Weights of a small transformer language model: 2.97M parameters.
Each number is 128 + 32 x the weight over its row's rms, rounded and kept within 0 to 255. Layers, rows and columns count from 0. Numbers have three digits each. The size before them is the row's rms in percent of the matrix's.

# layer 9 attention key, 128x128, rms 0.122, rows 82-127, columns 64-127
095:128203142118181074113108163154069107116137100108165147148182143152087136027096094115135112070063186133091201160081175075154168159180126122136156134126138154134131175119146131169140172155142100
095:116143093075126141144152062214130091146154106110148113138207108103168067113159132150165138076104111162097144096174130116078121150096153182141087143143162047148139093165134114113155147190133207
102:167126192116112138140156086132190134106098131139078124138119128181153145117170118107121157126093119096076131085156123133101131123140156100122109098162084090069152139133111171120101147200172041
101:155170142128155148163098122132171053144147067125159150161140099177155096102100065081134098087138165106137135152105138120206126159099100180124144094126121112130109172099131165184055133144078119
097:124131140107117106146082165136134077134211132091161072095171138140149136156085167150108074118122134108163110157124092077103114144124076061094134102119165142170086133087120160136171116135121172
095:131133171150161126075172074169116113102136162138122134122156115128136136061078124145178104112088083122135124107134114127092122148144155083138090126082124131235127156139152171155155051107127144
096:110107130159152132142151148172072131140091087153161108091159073089106093140110107117124125167072157159142139125158101098169078124093158163138105111143055219115111121178180113139062152104128099
107:089088149089158135125151158176164085149187145126121050119096143167151087106099129135139113139138120130149154131084089112148168198105026089121147122102146091107108143086067093111160109172126167
084:150074106123151146144126141110121167144127131089059157129155107060103120131125105196138172162112134154177141110172145164100122169137189114157094119125114125158156221107158174099179143149106090
104:147104057145140121169102113099168131138112149154122108079152045142130174134121208121077112127156141100107098110122188100114123076122117190125124153125120148102125141166101148157146160095134084
097:096154117098180191092141119116109122165106122152136170151116149147151168104148127122079086197102171030142137158110154124129113153129103153122120187074074129124111131178119115135166123137130071
101:076056156172099108169104124122098132116038121085105174122097083139065168128122105156159160163110102082124096133209179149149104143052150106145078186128106174110102105167143128125162164117158132
094:139104086128150170123128214172175187139163086104131142088069148144099113124174142114068128127103150113127132133094155112141153133103131077138142104134123106187132145095116193150120111134144176
096:090151080038127116134085093083132164255104143118128173095200116099131124147176165115083131144044117145110093129108146168098105118073148118156125134100174136183121113169150097143165100121157077
125:177157071121158192106113107077128126123134098100089009140142133148098144135094151140114112102098111065109099161114152141094091081120153150139120175126101127167167099146113142167186138120166118
115:086131166197180173151077085114118100094155187173135167126113124130150086154062205106061146147160144129093141070074101095109095136123105122138149120118154151162122143086123134083114146143205154
120:146145124091134148170133097105145111107116162136071165128104166152102135159174141145131145097067179143170091164051101070117165087146176157063114084121131128160107051174106141141118140055119169
118:114195052116104095159122147160123148120081088168111135140063148122120151114107164149130088103137142157114109137134055151118089151119162100109156108118142107157118177130155132084164111163124151
113:199141115177147106087103089167173120137131048146142123081147167121115122111097071104188087128147134193139115117105149113109061147125108132089133139100119122150052175132127172139094127108144151
125:143132169093159110094167113131081146145166161132177122124160116137142098148099120103110088134163062154140098123131135144127153098136146144063098071134144130099159065119149168155109114074121102
115:127137081144098180169122146136143135139118077101169112163137144136110089149143112127121157171145132110140166066168149137089171153031123069132165133118149148199155144134128120099082140109118095
122:077139129174146118116093097111114195142203184127142107121084111084145167124107180126099126103098089102131144157121164179106126186151137169138101155112116140129088136183121130136121129115113161
113:109139123183096085120165169109122098172149132121148128164122160110139084093063096081099141138149125126084165151175101146100187151167159110133161093087060092114109079126111159119173138135129103
108:066159150141116097157142046073137170160131052099184146120096158125090138110107123078139097133139080128125122120081136070104138145183143147158134093178130170135104120146157132099086125088094119
122:121096166083160065096094145200121134122131094112132157080121124142126150152103092087140198123188100086111091148072148101124135087093115137104137143116159076085176157150120171194136137098114155
121:113202179119105119108077119118161099120108168092105235142158177139122140123114168051134080123185131130107099114154093086167190071111126136143153167102119166118136147167143171131160141180165117
116:120117127136165089149159098190093148078130125136113122114186111135154118163080147121058107086147155158105153143190087086091111096182119100164173165141119118137189126144189177133137137105079150
123:157122132124117100120130112159072103146196132098124133238088132111091107122100073118137131100104166127081147164166099163158110085097137206082101138141111169103094125089155123096153149087157148
120:111098083156097141103034128166120128197108147173147147175103163127139137176192132139111133081125090124066143155099098160142138086094133097145124104124112124173151099070124140150140082116126069
127:140084128144112127171093095162103211088171139134104102061194105154115105137159122085100086132124145101136139125167137190125144118135214126114157052135133132186118129141120110104166128132122161
117:103151141156147096112100069129139195144127138082114163134153135065099045132116195160125149094094196172140138183110147147158077129104146085132071144176092101085139144098143103088142084108116137
125:140169140149127131146153023131121153104091121135124115124143152111160100131080106081168060117112141070106143137088100125091108067103109134211112188093094167110127137125136117155124095129121088
122:080121169102094111121168053180144099159105149111129112063103117101136114122161123143061071122157134171125116156095165085191121147103162091137149117091102141167102104118148134108132182193175060
116:144122137134108128164127099060070136117134181137127115165151106152090123124104152107173161087167118140153116107086095107196190167138096140132051181136158141200128180126156095192107163142137129
123:135103056197129115096044108150060125135085108163094120172121169096112113138080139189118071130147120074163155132175166134114143137147105135069203136142149085110108088146172133166093129136171096
118:151121186093126084081118100173122135134167083160125116105101124197109133146089181128145193191156122168139123074153133181113154130123173134133148092115067123132118136101133075167106125159123143
117:145131143134153123175120125132174155168119087125143144112090116141075045128088104134122057158142164119133133164117114125122152135109172138205063125142119113087131110139139043132116178124181148
116:039148167158083153150143170176152137122150129080089195146170110155169141101123122157125037080145129166163122102110124180142129109114168111105135138109143072125119117165150068219094076101088126
114:114191119174184184121127119133129116157109071130163151151161146090150133158093125148076142131140139176091068082099156146129110157114097221146152090118171119125099112120125129101174080139100118
120:153188107077113101129123123120178132146100143106156170162177094152102148156088136053113149198134071123162136154119180167097127119108138105065141107113078096165123143144164084103174146093181135
121:160150145133122137158121130069109121071143181095195109132112125160146099138099107086159070143135144099117086049116100161104142151111137103141124175223155060166130118112162149114085094117132131
113:180085140107054131114109120079116152117122063102148199098128087112060123107174124139140128131153144198103179180111130121104125125150099133104142094126124103141148135148134128141119143207106138
123:180127139134120185128076144121066179116190135133172156141126080125131179110171124118083124158169091119105110128122139117213078166134088110134126123092136131086102102145187099102128120137149162
117:112109120161144148092120095140126079136147115156171175135111162087169057139196128134182158136125157180153140146129151173168136148126126129205091083140085120164135157161102181153151164063187143
118:178134154123113184145155129141123153120114092164110136129174129088097105083068143136127190071149188110112075051134096164183132120100074122156171068171132133154165112113082080154169075126152141
115:163121165129112146111139126063170138120106108089114136134192106102203114119127211087171108101085097126157148157175174087138137150092135153125150097130146119123113089084137122108125098099099126
# layer 9 attention query, 128x128, rms 0.121, rows 83-127, columns 64-127
104:086143112103071085125159088193087162147063133118166109131146119106132127130127100172121149117049127110099050119145082172125171174080138152120110113132144040183097077113142087104124145176118183
107:164107147149144123101196085114133112141136168144119118131150148159154119106123090089145133106051122113143152089115137093164137181191174137136159140087120096166104171109090143120154109124198087
102:145195089154122174143137145121130098134133120085164124189047125134145127139095033097127092130146197161121143135119137140151123166147101158127124114112157162129163155134108135143093141138064194
116:117127196135123101149098124158105133120147140069162106148099141148131126185117108143174102062165098141166124145091065135049168128131105170166146098149196124119140096094163075168150176093106137
095:110140177173163102112157130133120104108104122110115074144131134127174184125162106092198109118156055117093154150146089117060168144177159122134120104131104127168104168098151145181114072158162180
099:099139076172136148132178151160091143103099123136124102122166107115101138086156101077102121178126131100173156141155085104169121153081102168136118137163077188122073143081116162173028162127168144
148:096130153143117133153086148152128127186132118082138080108092148158125142161103097153139157111132100138161137181131087125093125183123123170152130111099178139113154101097134055174156148096103171
088:165115123130147101104173169138115101101148089169119179117173152041112101151135138157171117137179114145166154106115151097077118110109163142104125157069131073154102151161139192128119114159143087
111:135131113112145137137148166120124102115144168142132124079120133142169094145137172130057063153120146110109094126117143151188070091121096135076158144128088142109117189141093123101180178104133126
118:085168129120131160089145135089121154086199132145144077173156186166117135081146154143093109135084154099137133148132185119148131067111102042109138137110098142126076104140106211119123126155150103
099:096069143140121116120127131088106165087123093141117155199224158090144144117157162073170117151181170081144128110151155115141166175122126094090097144087094139148107114146149167110120096146163147
101:134115158127141178166151176131161130116111098106136074104071118108113108220123104101073103122098177143159165196168104152113066082100121157173118109192110103097136083112143202134102177122085166
107:120172072082144112089110100138128168160121139127110087147195155091125175140179139145131104135071126151126139126129156151116154100119114133135121141101159098174152151158099150100089135163186116
114:153172039102089165129106179137135128176153137082154111134113137155159144141090168154133122122086124177125108168174166148146101080147126173206135088118120114173123150087137115166101135148105117
110:141119150183107158087140140102127141086146151099082163108135120126173103130099141053116169062153153140126123163103173115119106133131058096137173134075108157094112129200142092079114154128183077
112:175156120094109135050146115116105120107074140143130159073135140193114161159150078128069130115107164114099148121119131147065123142162131088108169174128112199150077122135120144127147119070068178
114:130162194114128109143058166114123183116110196116095104094133148117123123066145142126153083113130135165046199098113100106063114195156068122142124098134176093081097161159174144100152127123177121
108:144137131106134127136167105109130119161096138127116089081134151103090170132132130127143072130131148171130158122118157117121105112131078073144126195159093141148101193083160109171110101137132139
116:080138155069138153109125123140119114101106176199086152150122161112098143125159134119115115140141045145084082092162153163114108187160173118109079108187110114145113138110152144117098142096112075
109:131188102159090127168145089155083128127140142150162161172091109095129049138152102163141160157168146133185116074136114124114213164107112132105154154136107124102121089164128121098097115100119065
114:088118102144150100114137111094164122142110113139112102108101157080160151115153190122109143134147142143128115195053122095085114091093195155202144169133119172127129115164108106081119114165112213
107:132148134156131104096124122136122206082101121091161159168114115141145128052138099137182148158076093141151160124127086142149158072120135148118153105149126145176144120130076128021115156147125124
104:124139136123132162116143100138159141120168078106138147138124116164067158105093135095142122119187116146115148193073112146109097113141108061104096126183137152177096167098072112081124098112112142
115:121069104114150140113107167126200142138120128164142177112101077091112176147115112068109178142101151085111159099138120103134139095092103076085116135106155120174185107146181127193155166113081113
111:086147146074134117142130079129093135175096126081116144083130163189108142132099152055126153103170083107116166127179064089128090094163144186151146136131104046138164163156106142119148134102153120
107:142071154178099187180122096205076123089116163128142147114097118115139149125106115094176131100130081178136135182165107092123097059121123086109185127150153166073138122162128112090114065137119149
115:136088125073116134145138126105136163090132129089101130130150141127197090097122105171123146103165109099049080157118140164125131162099107147097119168187054125137134112096169111097065157162116201
112:152181122115137146090139139163139135129147153082027148133101073112158123064171097102117109138146090073096158110091104179168138117145118139142117087101144158167130071110132141150126128110050113
121:160138113160199164147072074165133126075162115127140134103152168104144159109076110072121084091137055098074171111130181181120182136099192047123173154128152108131074092147130076124123192177149152
109:175144135101136048091104126069129153131077118137151139087107095114128130101108199207150150121097129131108164147140122166143080100078131112130121124126132088060113185085149107124047120147106169
117:155124092135117174142150078134191215115141149158096142130121122207149062132139133125097173081110067124130185162109062106105144124097101114125082144111095119126106093111172140181064121156162096
116:126108150084134124110171128187140148090140098055110111123164146146128159121166116125125124119180106182070145085162145112162134103032170112163133163132106080130119089104072176102193120159167084
110:130115127175100131112108128117142130099106128068106151147167098168188136114080100078111143149112129083177164054147146099185130173150104156098101193104181158134103121132113131128053138121143160
120:099088106103153130115111108105108172128099104115107153119112133153098118137157116139145173096149155069178153115150155114124087128184116094157092071161128156176075131099170122097162166195166117
116:112091145098154122135108078127155109034125093126127156153123208126097134051093151132111192191114088150130148125146075130107119127143105146161111115099091168131124131190137064169139130121138133
114:106148119138133174111178122103108131162144155140164103107118125173130119097118145187118136123157179079104153098172103170147126099096177120115105117091158063141120141056093094106085135179137158
109:070166177122167119107142176134087129148136180169039149123112066112112142089143114170115121151137139126164123078126105108127149079122164189138130134126141133121094125133168078107110193109090161
106:081116122151122153164105171101131118099093138141118115133168096063088185098167100141163113101139138130130062143095153153145122170089046191107153091147127097159101145130148118114159123169107094
114:152130084069125139046123136130119102120156170086146143182139141087144174158184118099102106198142129148195132155084092115137121095152098136102166215171118059142169124165117112090074108186144163
116:100164156151141087144162143152106132106173102109178152138099140191110126144142150148175110103100155098088088105138168111103090138128120031107131148185107090165119117208157131057094102072135120
108:063122112074131086199071119086161176103127081119140140134106168191126065154133109142084134122128128146207142118130165133142154105142091116124120160066106120070176122082109187104140106118133133
116:172174132092198134114078120142169095123154121086088120090167095076102153097150117111079117114194109094134093160195114157225123161115081062138137121119131148147130142137127130127136104100147112
112:101102084153115138095153098123132095092165089176135157113169102052133127070160147154176073152109132156100100135139147174148129118073134112159155134145073136144193153114117204201106206099122197
116:156079140140081206152122124106060135146133109107132140119117088095099109115110129147150110145150103079091160147104106083208112148126127164141107146168116141095082115152119153121164078199158126
109:150110121146154131155163164186138117097154107100074119142184149088232135126099197092069134150117143078151103195171175120099108121135123105139101168128128122131058163095116157095108193080121067
# layer 9 attention value, 128x128, rms 0.124, rows 64-125, columns 64-127
083:124125167187136105153070140103147163099131092114134109115120125138090136212124157123136137115121064080102141120162093113179176224110127142154136122146109113070124123149109151131097108065163111
087:107117158165086112148145100163135070090077149108180089168159044108087140170137192078198143133106069168138146137128171124169122124181085148152091069137096089111179092175156148084159099121120131
084:124142134124113150112080171180150150051120128097084133149126129086125121087164086105095111163163145139157110155057130093102108174099141192130153062174091122129179100106175187112056136152184088
075:184097152113156147146137138085090178211124098147132149130134110165226112130141131096141085114162116117110172088116096108095084103103101123097173136095080125132147107212119183105190168132083153
077:128128133178095126185138159053092197150133139134125090106145127117113152140144133100110128171180181119146121100161117089112110016169132103083128131126065142120128113133176163110172153113142173
086:165202100120158142136120172145181074151150083144123137119124164106120143213098164083141140164141155119117138101163145093076122211110139140120147138083173153111168090101124146136112063090197117
079:165158131151153084169124108115110171157214155165121174103143076072090118134116128115068177131094106187085126142082096122120119145137094145142150155089126148158173101102088075133135180106065175
071:169116140067159104178058133129125134131119108164147131138188170138112138141180086151140089129079129123122123106085091126144133106176108146100082114158133102136158107106193125101162166128176133
077:082109167120162151133103065120148140107126114143115116145084090088177147147156126130059099120177118137162099123134028165156076144165169157094055137125149066175181121112095139131142096116107131
085:128161092136157125147075178078196081121105148135134062105198098123158139186138093140116111111107135110163124135144130099150203096131148085151165117156106133107083154153132113155141098082154141
082:138191137153100085100122145187087123118158098177115118126116120187130116104117110161156134093162089155156156133128172114144086157133169131170101092148110114121147161149150141107155101102113117
085:129119170140155150099106171117107170139141120054147063149148094146124124097094138116128135110120103073161168145137102108135139119132110122149144150117121165214144190062094103171139180122102157
083:126121096127170121155121119162175145149160089090103132116104146144085155058089082169136125091144132081093154135140144130157117140117116077128144135088136073187142079116143211099166119115208129
074:095122140080125162094114086073183139038122141168110101157141119139098082165124141164135133115136045130113098201168168096147118159166160232136148171098113120137177145097127144075120114117092102
080:120132129130207187201073147145103127153165116135119142170150112104105140100094135176179111141105093143162162126113149089094178121127104113086089138162132113092162074165092158095056085148140132
083:157108120123197141096165160108110167135122089158144101080160066086146135098173178133141123090169213124110147114111175169140126106175147132099133129106095141074156121119096091116060134134121168
085:130043144140087157107110118110104110107115143133136077152058125114154137125116129126093165090165102119110101195140113177113137097131131092159180156160158145177130180171101145116093155104117158
082:099111158102148200107076099177164228116143175172099152116106114071077091119099083091187172047149132167156113185166109099146138154111125088121157126143139113124128119139074109119104162130116133
084:083147158144115178154136123135116139178132130159185079074133194123161159092132138204145175097118137091096079172143115117084120126217143161090180115164166108163132133122166107175148128133173108
087:122123142139068132142127130130122161121110116096122072148212138171112174180119102122104154144140149161147180187099107167191154088103111135097110164044094079123119128155074165131130108103126139
078:103162099052122106132159145094102227099194113106115126168160096133137114130126126178166150136144103140075067121121148138101154183149162045144097094110131152216136088124128139176101080213162133
084:064182073098100156094116117109117119143162079142121118106111164092150109092153142126134120159149095130133208102115098132197121093131123152091090117155189135169202124162124077124154178133151111
074:153145150066130092101144153191153129173110153110108129073113110125155095132133143142141104185101110130147110135130176095135130129124142136103101142157095195126072158127112132086150094125125110
086:075127065120135149046105143081109146211132153124126154145140118097100116134125073146109127135132137105126098151160087111085159090030123179120101167157125091162217151147149094094181102146124118
087:130180165138103139132171105159084170107084116099157136054084130117127194119136123101090122134065199129132115146099101174154156159103160090082126136137106155114172195139099186109134099177149121
075:095160142085141136043101102129139130177156106158145104172184116093144133078150122119123129144106183151139044110142128114099176062117150085070170196149128137106105089123178189111113160129130098
070:170122108121118114125104141094075131117151132154133143174155100122188112147148125142164099106115085161201143179109122092125141129141117153177087114044177138124123121132122159132129154132155095
078:078126171139088084162109136123153124103184121139109164143135117137112099090058094061141109167134167145148166170145185175171130120187138111124082115146100126176123093140173190109105110084064107
081:157071149141173091106135145130100166178100114142162153076128130093079123113152120127180091187104091122089122181112090106133132092133120123217181119118096051151076139169140128139091068106130098
079:167151134136201113085173124135115161115125129132151162122145108049054166138081120137169107059086098169159136130182146049142173099167133058158145105155120148105152080146121167108156129154132073
081:135098169119207107148151149114089073165141136080156111124130076110090104135057112143086126110127155107087086125109127168136111103127234124132131141091110166154109189125150168112068144113176133
086:076109120098151161126156151145082149106139150080161100097189155141197131141112101095118124149089189132153136152112091172103128156163133170124082065075079144132140107148159122141090119108096086
132:134160182113107076082148129094133086102095149128056099079119116102070077113148110139105105193130172129105149100136154216143142161145074143135140130083161126126124131201151146117136153085119139
140:083149145129103106075102116121146135077160068147112104125143164185148171108104092143114133122097137118088068152153087122168139155089145142126167160151120116112195111155065175103125130124122128
132:137095118093071208098122133120115116176181156142085109043090113092111154130125117125161131092176160097143140131126154118121085146072188111170175161097086092118068087152138199121112115153173155
145:080094179126126181087133118147132145174109148138175076143105225131136175182154145107111125145121116139119184106165104113171127108130135155153091138161160118135131188145151096111161093098138161
141:133139136129127177174097170196137154092152099112054132133104180133165056137118080133153144160175093108173104136096116135127129130165130130131083132152118131180092096181168126112156103172131129
131:087071128120165139139120084104157122120146159143134153208178141131131142137169128168104087096167209067182106093090114150093150169184096127082110162122083102112155110107107153114095121119100148
138:057146146133127107158163148087115170129082145133087126119079105132127112135124115144158144147113116123082102135142095144149136128179146189114143113124123128163138131153084160128148167143115154
146:086115182150137116130103132122071101102147085135159134163129073165079126091190164143131130141112123194117115112113089107082111102125156152179145148140121115122147127178154112108139176080128122
133:077098093142153180087148156119071115131120067028153162083143133124130105150087149155164140146137129149144121159103078147129100121144147087135116114062158073163084116108132155107122143116157165
145:081140100122138120143160178120183131162140134158129132157163128103150171097114114118095072132121111090118132156178125140190074155050142084158138074083113112193162095123232112131094166099109173
136:151171097161170139102118126105123135187159124162071147093071132091117152134165104108160146118155106134194169046159159050138144157131123130122128080132098115146145167100132064067121139138113121
136:137133103116122161070125125170061110108087169121101098118159144047067127093157135122145105134164153162089081172108113157158158089143065090086149144141107137131127155136147088113140147065109089
140:109162129126039135078149116093130127182118141147143151117146036173109100139124137198179146124138136073163109108165151064115101086131132140131132105181126158186113105091165150151142149133075145
135:102137091108120099120206112121166105133128161130095074137172080162088114160114113081123165089171158138174153168151124114165140145119135102151173154141138177119146150149125107129159171206119114
137:084091107077138061141124148093079133098132201134140151086123155126169154153115096130119144131150084197110114085164126083153096163099131146148118108156109120097098157110107143141085110160129089
142:153102140153073168129095105110146169134091173193167137139113119127117151175113099114100163120127107158169102201148094120068142100119101133134044102129117088100163059191136176069132173171143102
135:100150126097095136134104109050109124114112185192123102073094119114157124086108113158150129208146127149098136194131106162114092087158130103061141164159180134137141147106125095141105150173140157
140:099130172168118081108094173113135109116130181121139116141155110095137133115129112117106123169143177118143109172165114150058092086212107123127109086140105120114127078135097093172176083110150109
148:124136133142170159082178114137133149100143085155074106148113110139159153075097169144079184127134106111112075123099110117126094140138139117186123130118186083083078154120157155156074204134122077
137:118128078106132158128139107123118139146149104096116166091132222130168118086124118157081207075080167146141124135192127114096133131192131122099171153098079104126121138118171052117122125113105124
141:120109101093196135112194119086102068130130126048155106129107130058110153130138172164168075147157143151122116091097116121144139095124137115149117101144154087139198093173132102131110169181158144
141:121162142091106081066183142154085175123166122127135163147081129129114139121102128097120148136070179079132150086114129132125112113108125031157135091162140151125100136168121135142113106205088136
145:111091083090159110136105170079127117090121099212170065117123104089134072168148161120111138100162051143093158146103135094183118134124153062082137130128119073138070130167087097150146148146124105
131:123100100080162147135146057142170099049143109144133121139093053144132178100140093091173132155152127142198138124116128147152189108120130077162152116131123088104123061115131095053128125123124156
136:126144182144107137126159086159115075128123092158120114177054108166092070043152159148099078088149051097140063134141169113147159153175144141093093184136109128078151110134142160121150130140139121
139:087111079133139124079108093153163158118099160138128126133156183113140105124122124114132182169146104171076140085077146124097109156134129143145201178137068150132138083110154146115104221161067145
138:124039126153204098032125175076089135127054147087152150140160118154121117130144079107099118149169118113132080120142120155118099068108190156164155148151176156168088134142084115177120120146117132
142:090018127110171158142126129136199131140093135110104140183143074175125125044078125081164117086110140176122104127167130191142095112188159119111121083093179180115129168145161162094137091104171121
138:105129100127079185100131112097115116087163156087107117121171136167117064126163147111136132148177092108088205154145111134112111145085157152094058131162121057163145149108118140176095141134122102
128:154142137195074162087087107112164117116120116084123099143154087139177112067159128096120109164097094156111179166175114137117133152154083145163165099097092105169118196176079068166101165142044081
# layer 9 attention output (transposed), 128x128, rms 0.14, rows 64-124, columns 64-127
081:138105083150082129112121084134154109155119195104109116145110150110192124078102141193173090121201124119132130110126088116118095049083116123149096137120109179103158189160135103139136123119057104
087:117110090097143072150113165085084115101128215108172131156120140140182100094108063084114123136185103065110107074075109142139120137084140102109122164131159155124100179128140156099142128104105123
086:100151170106138149082137069069175123136133144152125095127132153177140179125126160112136103165098100186156143178137155172144093107152117091098064097108086137119123177145126158136130144128121172
086:099165172121120079182138167157067137131135130104126115114078127098119081143131081140145148041113171135119161192164141140117141101103130104147113145174189092119124058072123129103089151126145079
079:155147097112118108131118139175108170100130074151197150123098121092112086109135172110123100109076120096140193140100173115163111163127124178171131138188147187134099123088125159119143130122115071
081:074136157140110126144108076066110125184102132072091147194108152205114182156093082129173201150101183138163092110067187107158157108161067116058136156167131104136140143121125088118105203091120142
081:135079106140100098128153096159139180116107194095131098139148103149169122196123167112154083143144099106120112103134132089130115066134103084130127187182184100174133173121166129150130149069142167
070:098161174089164100071123121124142158170082049020111052168114123087145137106125060111116135117086176136141150137136158127128082149133174104071116126130084169130141101115093121152123138164115129
070:159109141155117175073099140102111154071139130157062147130091176128094121146125131133158171136174147091141105121124103101151135152122097093189166076081112166112175103089114094141145085142159119
080:148162116081090101116168156118157107145133163074193131111085083145169128148150133219084190128131102169144128094077126141103115146131158108105185113143120113159200102114080119106193140136092092
076:124165116108117120140132179074158148145128135126155094161088132125089147185111129100126093125153123062141100069151039150097193110134156153155117127144153145154107055145102123116139187115095115
089:132108136123155136131101220145224156053123155157125151065103117125089123149114172109144102154189141149184200129120141101111088095095134094138167149078146139075140120141151140143106141113055122
081:095176168127171107165129119090100188112091162096135103172173123067137130120111199108096146139075116131142158159107106146063162120145126187094123090100137156110134144129147136113088105123049152
076:088080149145095137118152135152124115119185156093140096159065108109187144123048168155072135171132149150103142151029142129128076095100092077107144117124104131049143106103119106170171150106141175
070:126094156139113131162157099134132051089058138152111192108105136139186141182149103137135138114144160111150116061187093165099123095124069107124147150143116157145116129130179091149148166126168145
076:116120110127104142077143138129112193136140036126126120054114143063076109186085111128074140136163134113119153103177147187113160109130106131114111074134109179139101077103089199137137156111157156
079:091071126199145104112184135096220157139091066092152126125118120094161142170128121122175111112097105106115182115134149142055140124181178137167095132118093119089093087080118080092151089174092102
083:116080158160139108134151106155028134095128027156098135175126119137134206128090169154129131126192125125120114111078173149177095146125114127145111072164100171093151133118157115153131125105156153
081:178122097137094139106105134114154144102125124136126129150142115131114068188073174166116047142140118157161112097120103124083125081105136181112083157103105115119152140122128103099079127092160099
077:161130130152135136120139187122095125155162107153137144157084090088088081109142103121102133126195142127085193181161098098129108162089124138172157116131187141097129168123183194107129105191085093
085:179112188090146103103084085185130122112131121165091124088139093178107166173180124100170109115141123122120111099125089189079119114158191131100105111202133055133163120095135120140080167140190148
078:165147135138110152071065127108081135097135111145129114137139184116075132118046097123198101104095181162161113133172132126136121145202099094134136144143102102172131132106126142170110158100237169
079:066213108125142076114136133085115161139094104148126090136112139131081177141121151104118106172121089128110089104119097173111137133093178151078186143108153105137044082112194070119135065149173079
087:131113191184117088128148133152108125110120089089134109192187116093125154115105111080191190131120092146185146095173131137156126170121133054150099157140097045151164180103145131161113152125120241
075:193058173141165128093135108142112120123117144136121109131217124127152122169187147126115096126121098113129080110160124127166151144114178153112105146082106102125106094097137131151144102112143047
079:181091124106119106150117114119149179126158102071123094090146094041132093161168151101145142125079167179139157192205112156156089169102152162137174134150088077168115153134144173058110162127176107
068:088200159133128184173118094105089147079105136093150087077145118120133069101153133123094094113148147117075155129109119146118087092123161174188153101168099120154128120139139176182148147081132165
076:139087082125093115164110176154158144120155147100141029178134127186165141125141082168103110103099137105134113090124133094130130101112206152096150145097143175160084175161131096074122174092157110
084:104126102124124153158089109167096115145159123099100039142165129164174119117161123179154099094143121159181124124179123150091136143089101067127140118106184160162152081087153103103155137192123179
073:098142148148085057193092084161113105170118108098095105113162180122126138116121074166145144119139081087102100103107170172134150139117140122086108109149125182189105155157114083181165109067134157
074:103142133134120129125156094167171158052128102129139117095191194096119061174090117139147070138138174067187080068219088116121140108091119137122118179153146158115117110140091138127074076127074155
082:162122126160152144108163085106111115162096143139134152136147122087093139093082065197143135119196092089082109106099118107100126139150127130103122136094173184094109150114080107091141136130210049
137:144131133089144132141161108175083162100139154126141144194140152131131134177098125150178135029148128099141156141157112109097171119142091145180104120096181146119148108121088122139153103179140128
148:157083096181096150162148145172102135067132108144129100080117216156108136126115116167074117127120148080148123146160140082132134161140108147129138197160131147156138128076159130127171119084150101
141:130148140094086141158116151116093195185131159133110158117134121124126156155119142100121133107107082139120113197116122129127110144180049136077111106141098163112224074039121065100092108116129189
146:103139153128102158098152065158114154118140118153126135158108189133161084117093121163141152111129170121095121127101134129147173165131134147105105155088171084104194144098132164114135103125105123
151:112099119204171130131119122184096092098102151168103120111085098151162099133138173113177141094076134142160146077134117135101148130168149233094145127111165164129132131097111090135115098108112174
138:132149216190085086162171128120122182155128165122084086126161156115146136069127142077138119122058171203181135150134130190115110102161067139130178138097147122162160084122131115114107183186098137
143:112059146093155103135115144130133138174153121100172124144154121136162121114143135194165161166072153173130158073087094091093135158147111097125180169159160175191110125146129145118126178084164115
154:139143150149082143109094121099144107084114118152134131098152115168124154160129150088107167135060143066164130145158129090154143118119157089144071109156184120118190119063164093088117124179077060
145:108192144160099145134140173158050115163118108129051163167102152095157120198130106094113163142079121173131101124150150073089182145034112142088143117124134161162168167160137111128125101140102154
152:052150077102125142077152114107139127188099112109133122103141123139146124108115123140103120136081137181063176082113166142202105106114126127075141155130128122081182164120130157132127069146137079
138:178125123092176097115135089177204117115112105211136162067167100120137119086117142125074142150106114167160097175107152114122140134121069153121121148189135124096154122112112094149092090130170115
145:161142144114110122187120109174146091133136113126103121114079191144118139176143112144162132083121153037070153132101162132129081129105119171101073121128146076166130118140121127155164165200154119
145:143095204135126136093161079119125150160109154083175086129090161065142127114127120147085132136167152095134104120182178084098101138133137135088110126118104143121139144136197118069163128106080108
142:131171157115143133127123166147134104157127082124132160084186115140195116098137176173090104095155167114210140123102115138174096107148148107043067124157114174090076123124175164131109143151128112
140:102115116138146177185176145117166155105135170174143115116145084101101146169127132149140117140054168124102087142132202164166122054140191091111086113142081081141055177142129141074100078132114168
148:131154101114173098151134144092075113136142153139125157146148140108107096126111124098182118125105185088104169103144072145079217102103108090086082120089127145216114114113148160090126096167120127
146:091130050150126142166132162146107129147040096139087136127170126120187102052123125139135132147153122071085166100203152154134163194178147178144116104133130121123113126110121088098114094086099153
146:158077152124069053149105124155141138166155134159138126149182000136112109113107141119153127130166176131125161112114144086128110113174140150165140122107114113181062127126111157110153157127119134
152:137141145127093141132172169123116179125105147092158146181112170083103090135162119143145095192087072066114109076106146076113123130221162123122142138154152053128157163109143148176154085127160108
140:089211154129147084132116128124107154081137155143115142081118104115107108152209145161099165130132158155105102080157125124110026136130159169078080096072093141137190152159053120109128164112132118
146:180129125192155102184166131109123139067070137128098129193182083129141124148076082153094158071095110158166175153039072094078061128137182135145141104172086139121127126143094176150122114128134135
142:080157114121148134143180143087145105163097093109106109134122121115131166178140138171137120120186142175167058109173144128130135136150133144119176093134133163132096074051140118155122176174178087
152:170174099110126134159104142094158112189108132194077084142082120113147153149092154123120158101148163114093093074099159108149107115131149066100210110140161076137111133123130145154145063079147213
142:117130132155108103150142110137151137161149140099075176094073097116092074104100117195115134096073111090139114086182149187141105102130141088159132161203124143103089190079102121166141149145093184
145:141111108129123107172117177094094119110126117149142098144196147135103137111189128108105136154126158112080091165092153100020087102131097120143099175068146159128155165100093115158163100102157087
144:145096121140142098167128185069145096119058137157132181113104153117146100155112129057163141110191152126157127048096135125167158186095122043104150182130111108119152149137136159093120154136075131
147:137096204171086160066089133159083140149138154146130097164127115117101099138121117085111108116111120121066125111080157132174114103079132147122123122208100152132154110107109146109156156146150146
144:133133108170104109114171131137171154118164142144116108057085158123158148134174093150166107167107122143075123098147173159123092127149094064144135115030137137144085134109111146162182136081131134
141:124113100130148071148098117160083131118092180093129115121158136165159137141145160077065138117103134105171106175070181108127151144131110202098201113109138122116121131116128143125234151140055134